config = dict(
    num_hidden_layers=13,
    hidden_size=128,
    num_attention_heads=4,
    num_key_value_heads=1,
    head_dim=32,
    intermediate_size=512,
    vocab_size=2048,
    hidden_act='quick_gelu',
    norm='rmsnorm',
    norm_place='pre',
    norm_eps=1e-06,
    positions='rope',
    rope_theta=500000.0,
    rope_fraction=1.0,
    qk_norm=False,
    attn_scale=0.177,
    bias='qkv',
    tie_word_embeddings=True,
    parallel_block=False,
    init='normal',
    init_std_qkv=0.0442,
    init_std_o=0.0,
    init_std_up=0.0442,
    init_std_down=0.0,
    optimizer='soap_variant',
    learning_rate=0.00543,
    beta1=0.95,
    beta2=0.95,
    weight_decay=0.04,
    lr_head=0.00809,
    max_grad_norm=1.0,
    warmup_steps=200,
    schedule='wsd',
    decay_fraction=0.414,
    decay_shape='exp',
    final_lr_fraction=0.0,
    batch_tokens=32768,
    max_seq_len=128,
    doc_mask=True,
    train_tokens=183900000,
    max_steps=5613,
    dataset='wikipedia_en',
)
Each number is 200 + 40 x the weight over its row's rms, rounded and kept within 0 to 999. Layers, rows and columns count from 0. The size before them is the row's rms in percent of the matrix's.

# layer 10 attention key, 32x128, rms 0.155, rows 21-26, columns 0-127
115,145,129,214,208,248,239,228,273,244,215,182,194,162,199,232,233,257,238,184,211,186,286,230,229,236,204,198,151,164,161,212,138,151,192,273,228,173,215,311,212,237,190,261,173,240,202,154,122,189,249,148,220,212,243,244,168,260,268,161,239,140,252,238,252,173,201,137,183,257,237,194,195,197,176,189,181,245,247,127,187,122,198,173,175,269,222,103,179,180,141,209,198,247,285,228,176,175,214,193,212,187,153,181,153,160,192,163,235,172,181,213,139,214,197,163,174,174,176,147,221,197,203,190,233,231,247,172,174
111,194,162,208,172,272,202,248,246,239,217,213,189,206,145,230,219,184,76,144,198,99,203,236,209,162,115,177,257,217,223,219,245,233,232,201,241,217,225,221,206,149,118,239,209,220,194,117,250,225,200,238,206,177,223,231,190,263,261,206,178,193,138,257,201,253,223,161,199,100,224,203,200,182,261,221,181,146,146,271,143,193,238,256,199,260,199,238,168,226,149,226,173,183,204,146,191,177,129,167,213,269,201,226,191,209,187,191,158,144,224,160,159,261,180,165,218,168,205,182,231,154,151,243,233,240,153,187,233
110,133,191,249,233,205,211,254,144,155,170,225,322,187,86,241,196,159,145,208,216,172,179,159,183,198,235,185,246,205,118,237,191,115,261,175,218,181,228,182,229,244,249,139,239,185,230,227,175,195,232,231,200,151,180,227,156,265,184,190,199,197,208,169,233,163,215,230,198,312,228,163,186,223,228,149,206,152,194,234,236,196,202,160,205,241,235,178,213,176,142,147,154,246,195,173,249,109,200,254,245,223,240,150,266,173,228,233,216,223,163,214,187,206,182,218,174,168,260,185,200,198,164,163,242,130,276,211,253
099,269,180,229,238,215,207,232,126,269,188,206,102,236,222,205,168,204,146,124,141,178,251,191,181,173,183,164,202,170,232,276,218,188,150,174,122,171,240,132,169,253,157,160,189,238,250,217,191,242,190,244,187,273,167,219,227,243,278,179,162,199,173,243,186,157,156,185,211,219,175,251,285,208,216,222,216,169,199,202,206,163,152,185,222,222,231,195,128,197,232,208,199,217,218,270,172,254,187,222,155,229,237,181,212,222,196,198,224,309,178,189,201,149,205,211,285,169,182,251,128,181,215,151,205,152,247,217,97
111,240,149,208,202,173,147,243,177,254,218,201,204,176,218,246,202,190,124,215,188,212,141,241,262,131,222,148,204,194,244,140,231,234,165,179,106,166,203,161,152,187,245,119,232,217,214,215,263,206,187,184,174,257,251,172,238,238,199,139,195,236,215,231,185,197,145,209,227,183,165,184,161,177,243,231,173,190,247,249,183,236,159,183,179,191,246,180,205,174,126,276,128,226,138,241,226,252,205,191,179,100,186,192,152,205,228,220,175,114,231,171,162,169,262,153,174,169,218,203,290,203,223,169,228,276,135,260,243
105,173,156,232,243,173,173,190,157,176,165,223,157,176,230,163,133,182,180,121,227,200,213,237,167,255,151,233,144,257,243,225,232,281,175,250,208,228,178,165,273,185,264,175,172,193,258,210,189,148,188,212,219,194,235,170,205,230,188,240,187,132,165,207,267,251,132,168,263,214,206,225,169,203,190,183,87,213,192,188,234,276,205,145,185,206,138,121,204,165,160,144,231,280,201,235,235,117,198,176,213,276,202,228,144,266,239,190,160,220,179,174,201,176,201,187,192,188,223,268,212,170,194,200,200,93,149,173,205
# layer 10 attention query, 128x128, rms 0.192, rows 22-26,54-58,86-90,118-122, columns 0-127
089,204,236,204,140,221,213,108,158,195,281,226,168,184,191,202,212,213,176,239,156,197,235,236,153,210,246,238,179,245,214,258,208,177,148,212,213,257,161,150,197,210,174,244,142,224,187,198,234,135,267,158,189,179,118,233,173,167,160,197,204,168,233,275,176,197,214,176,175,211,190,240,217,166,187,265,202,210,255,194,173,250,188,208,239,171,211,166,158,218,257,260,238,165,159,167,129,211,233,203,218,183,165,226,137,134,105,218,271,188,167,171,182,212,229,127,196,216,112,161,163,190,167,200,145,152,240,216,62
099,247,148,210,251,186,210,196,238,175,218,264,228,258,208,152,207,221,171,203,266,262,191,138,122,210,199,141,133,143,174,218,113,199,175,221,239,216,232,141,209,242,158,106,212,202,139,184,227,132,223,203,150,260,197,205,238,194,217,258,222,234,260,97,185,172,180,233,194,233,268,227,246,175,164,174,168,233,184,236,203,190,203,235,191,181,227,193,229,172,167,177,195,291,270,234,167,239,239,156,189,315,168,211,201,155,186,221,196,202,166,181,190,219,126,171,197,201,256,143,181,165,128,162,175,188,154,178,221
101,317,239,205,191,270,232,235,195,216,186,176,211,255,144,190,249,153,284,235,262,162,181,167,190,199,228,170,223,198,204,161,191,216,225,211,173,179,200,255,247,236,189,220,209,177,217,188,234,172,203,147,169,192,177,184,175,193,233,255,246,203,259,218,193,186,221,184,239,128,194,140,110,189,187,152,187,227,209,278,258,191,151,195,138,272,206,250,160,250,131,210,174,136,192,229,210,203,141,280,231,240,188,186,199,224,240,251,198,121,207,252,165,156,167,199,184,260,195,170,212,134,93,195,227,250,177,160,273
089,207,169,242,227,194,170,197,225,177,227,193,212,199,211,162,202,208,249,187,175,224,208,211,136,189,195,104,179,152,235,228,245,209,189,172,224,217,247,134,190,175,225,202,280,217,169,180,217,207,117,197,170,145,88,198,192,159,180,182,172,195,245,140,140,222,223,215,139,186,208,225,247,235,218,243,172,113,187,204,177,215,138,237,228,237,215,278,260,172,167,148,211,150,115,201,171,263,150,215,188,267,149,174,236,151,217,207,160,158,256,265,220,222,242,158,228,206,248,273,116,223,261,175,199,129,229,245,258
103,237,197,150,150,203,212,227,195,161,187,113,149,119,228,188,158,265,227,215,175,172,194,167,154,192,190,274,229,212,201,158,208,215,154,179,215,194,163,211,201,177,148,139,220,242,242,176,243,190,217,266,199,217,142,161,228,261,246,82,184,206,256,180,207,229,214,214,234,199,208,252,222,229,241,177,269,201,197,187,167,276,174,120,254,157,218,140,134,167,213,252,164,270,96,222,208,191,182,306,206,150,218,246,185,186,227,186,178,153,195,201,226,151,268,210,218,220,196,195,222,223,236,122,150,230,190,239,164
110,249,180,184,194,241,240,157,159,226,186,235,182,246,203,196,239,210,198,163,282,246,235,178,252,204,193,186,225,161,216,185,177,141,221,151,317,272,165,252,149,182,197,163,219,191,207,225,203,155,96,178,213,196,195,237,254,213,100,154,319,187,273,144,224,216,234,180,195,144,184,212,218,238,227,201,184,169,202,210,185,165,147,240,137,233,166,171,256,205,145,198,208,270,208,185,126,212,205,224,192,171,142,193,179,216,201,143,237,180,298,204,249,255,208,187,233,254,118,228,170,184,235,168,168,238,184,190,198
092,234,184,232,171,201,189,244,188,142,219,161,242,172,262,222,159,193,229,246,212,196,246,155,193,246,147,208,193,163,197,245,154,136,162,153,250,258,102,174,159,205,140,155,187,186,158,185,146,229,192,214,192,270,225,262,292,161,212,206,199,210,168,188,175,104,161,242,161,179,214,161,210,200,125,176,166,220,196,170,218,221,217,212,178,277,138,179,158,170,208,200,229,173,185,267,234,129,256,114,175,154,210,194,126,249,133,175,194,219,272,246,231,156,274,185,176,154,219,240,182,159,225,179,231,205,193,241,257
112,198,233,177,160,219,119,224,185,102,239,149,112,197,184,163,197,182,220,235,236,127,230,233,200,238,188,260,111,202,166,239,165,216,228,143,250,212,153,278,264,164,211,241,190,162,249,202,196,134,252,132,209,202,155,240,239,252,253,280,181,123,229,132,218,167,223,209,295,170,201,149,143,253,232,177,193,240,254,215,214,217,203,168,212,203,242,211,146,179,185,215,164,206,170,231,191,115,157,162,186,176,166,177,221,195,222,258,212,168,185,216,267,219,253,194,183,260,196,222,258,221,216,237,187,158,196,189,191
110,138,168,227,301,186,166,257,269,208,228,212,239,193,250,184,213,191,183,214,164,191,244,181,250,241,184,217,154,264,299,238,192,201,192,165,122,151,207,220,192,148,193,173,164,139,161,214,175,252,182,154,174,173,194,286,197,256,206,157,253,162,92,197,178,211,174,223,165,224,130,217,136,138,233,216,234,223,225,211,235,207,233,182,167,206,211,174,275,238,226,256,195,211,163,164,133,215,209,241,240,198,198,189,221,179,138,332,135,156,155,188,198,209,246,227,262,195,150,220,192,236,236,190,232,212,206,202,220
103,248,229,174,225,197,193,169,161,176,228,199,181,185,238,197,272,300,189,125,135,172,239,211,180,161,147,279,167,134,203,167,214,139,223,172,175,175,235,255,285,228,185,164,194,132,164,114,186,215,165,131,250,206,248,185,203,280,155,242,132,166,185,172,194,271,172,205,253,172,245,219,283,236,159,164,146,146,206,205,175,199,193,129,238,238,197,174,198,173,128,195,240,214,195,232,199,221,139,185,171,180,166,239,203,203,158,234,183,185,173,210,229,156,162,252,142,291,234,205,201,198,196,255,185,142,213,228,226
117,211,212,200,240,174,151,240,246,211,214,110,180,257,136,226,172,239,275,161,184,178,153,168,152,210,211,144,168,292,249,211,172,180,237,180,188,135,174,251,200,206,212,158,218,225,258,204,239,218,176,128,186,248,209,158,136,168,183,209,259,158,256,184,200,182,218,235,198,190,179,169,266,216,234,153,173,154,192,164,173,170,225,217,214,223,324,201,200,153,207,135,172,183,248,197,147,151,233,245,133,218,202,189,217,217,175,194,210,178,271,230,276,226,174,299,191,295,225,157,208,202,147,239,214,234,134,186,166
132,185,240,216,226,170,225,248,187,235,155,199,188,136,267,234,225,211,188,202,192,252,200,135,205,240,189,182,113,205,198,190,163,123,226,141,214,214,186,214,161,238,312,162,172,207,234,254,181,197,211,162,229,176,204,203,168,169,229,205,227,166,126,156,174,160,182,206,179,235,216,169,168,253,163,206,197,251,247,223,284,145,166,111,197,193,243,224,205,161,184,191,162,240,168,214,253,185,267,197,227,182,211,192,163,154,262,113,243,235,202,293,260,142,202,159,186,180,186,211,251,201,175,115,250,80,238,205,201
100,227,191,249,108,214,168,215,220,230,96,146,147,113,194,232,198,167,214,127,165,126,199,207,239,200,174,221,208,184,256,164,218,147,216,153,235,183,180,153,250,193,151,260,250,198,257,221,249,173,136,224,212,164,172,189,248,240,200,235,194,198,221,195,195,194,232,158,240,190,163,150,181,150,203,246,178,163,190,198,169,266,166,169,236,239,245,221,253,181,120,250,223,183,230,142,200,202,213,134,218,244,125,129,166,222,187,210,275,214,140,202,191,288,272,209,197,232,158,168,189,256,190,160,141,232,179,218,255
122,150,218,219,219,149,225,223,241,248,167,215,212,170,271,170,183,201,252,188,110,170,194,147,242,151,193,223,186,158,247,198,251,247,243,180,211,102,205,233,127,128,145,177,285,246,238,240,217,196,217,157,199,207,264,179,205,158,293,146,214,249,150,261,188,189,209,154,165,162,210,157,248,142,199,235,220,206,160,194,208,272,229,186,194,202,229,210,139,161,241,261,261,208,194,260,139,191,237,190,205,260,165,176,263,208,199,258,261,186,246,228,216,182,171,253,135,162,207,171,201,235,197,160,240,262,154,221,192
119,251,243,162,144,188,212,272,129,143,203,155,178,247,182,199,179,184,235,115,182,76,257,187,133,176,235,236,171,137,172,177,256,207,295,183,204,226,215,269,213,202,198,239,237,182,169,204,182,174,208,256,167,213,257,241,172,148,150,206,235,173,255,226,210,190,165,297,248,184,212,193,310,180,211,209,195,231,271,189,215,257,195,179,232,231,242,170,146,169,218,191,175,218,163,191,147,147,208,159,161,187,182,185,244,193,197,241,145,175,244,164,166,161,191,135,210,181,263,173,233,249,203,179,237,160,159,196,155
089,191,210,163,244,167,152,209,179,194,103,219,220,210,247,169,224,248,227,271,233,177,221,100,196,185,173,236,182,103,224,273,225,235,229,185,192,285,173,160,177,219,114,203,210,152,184,307,205,260,252,191,216,136,196,185,243,127,178,212,224,158,216,210,235,187,185,256,202,201,189,260,189,177,164,162,246,247,234,200,237,186,203,127,189,195,165,191,157,201,152,196,155,235,266,132,180,225,199,233,227,226,187,193,145,199,215,154,176,119,229,122,174,173,192,173,282,210,251,198,164,266,197,234,184,260,189,218,175
080,152,205,154,183,228,187,262,261,172,130,175,217,199,274,172,186,213,233,172,210,197,182,180,187,170,200,182,173,154,214,251,218,136,194,184,254,153,205,204,173,207,114,170,201,214,194,264,178,110,199,165,212,156,198,141,211,202,228,228,209,158,124,205,145,160,209,210,208,292,251,246,183,201,192,281,148,203,223,260,131,214,221,119,157,138,210,162,200,204,204,163,163,263,227,258,118,153,157,180,168,176,230,153,181,281,217,197,158,229,169,178,209,188,228,268,222,249,167,161,192,140,189,240,150,202,162,94,213
088,252,173,190,179,237,122,198,151,221,231,299,243,192,253,202,250,146,197,184,254,297,202,137,223,188,195,256,160,124,172,177,278,148,211,101,226,199,174,199,201,235,196,220,238,199,233,201,215,174,181,222,160,240,204,189,215,205,269,190,241,154,245,214,181,194,219,260,165,200,170,193,239,157,198,198,304,161,227,226,206,209,214,111,194,186,227,209,201,173,202,230,215,228,253,250,226,177,115,161,197,131,221,107,207,170,206,210,138,93,166,151,167,207,191,196,155,214,208,220,161,182,224,181,179,177,175,235,125
084,186,168,193,208,209,186,214,267,199,232,273,153,172,263,231,184,106,206,235,238,112,190,204,233,181,203,148,181,304,162,235,229,218,203,174,112,161,194,198,262,110,177,184,238,147,203,198,187,167,224,170,197,170,207,279,114,243,228,213,183,219,130,193,181,217,253,207,201,188,206,181,193,201,139,228,198,178,163,165,188,231,234,206,173,209,118,239,226,206,192,212,110,127,162,155,169,227,198,183,159,177,134,196,190,191,138,237,231,217,210,164,214,184,312,187,275,235,265,167,251,267,204,231,207,202,210,194,154
102,243,159,165,183,154,195,284,216,226,208,144,186,178,160,239,242,196,225,219,155,134,194,207,197,186,272,242,168,149,170,201,199,81,221,198,131,264,175,156,251,196,155,166,162,211,187,222,216,222,242,221,172,288,227,182,218,159,155,201,220,220,189,217,154,179,242,289,163,202,229,192,261,173,217,188,188,184,254,200,199,203,218,208,208,252,191,146,154,209,199,218,221,169,123,204,163,136,196,267,189,220,199,128,227,171,191,147,220,140,204,210,230,114,169,130,133,257,265,149,117,212,167,179,263,268,194,236,193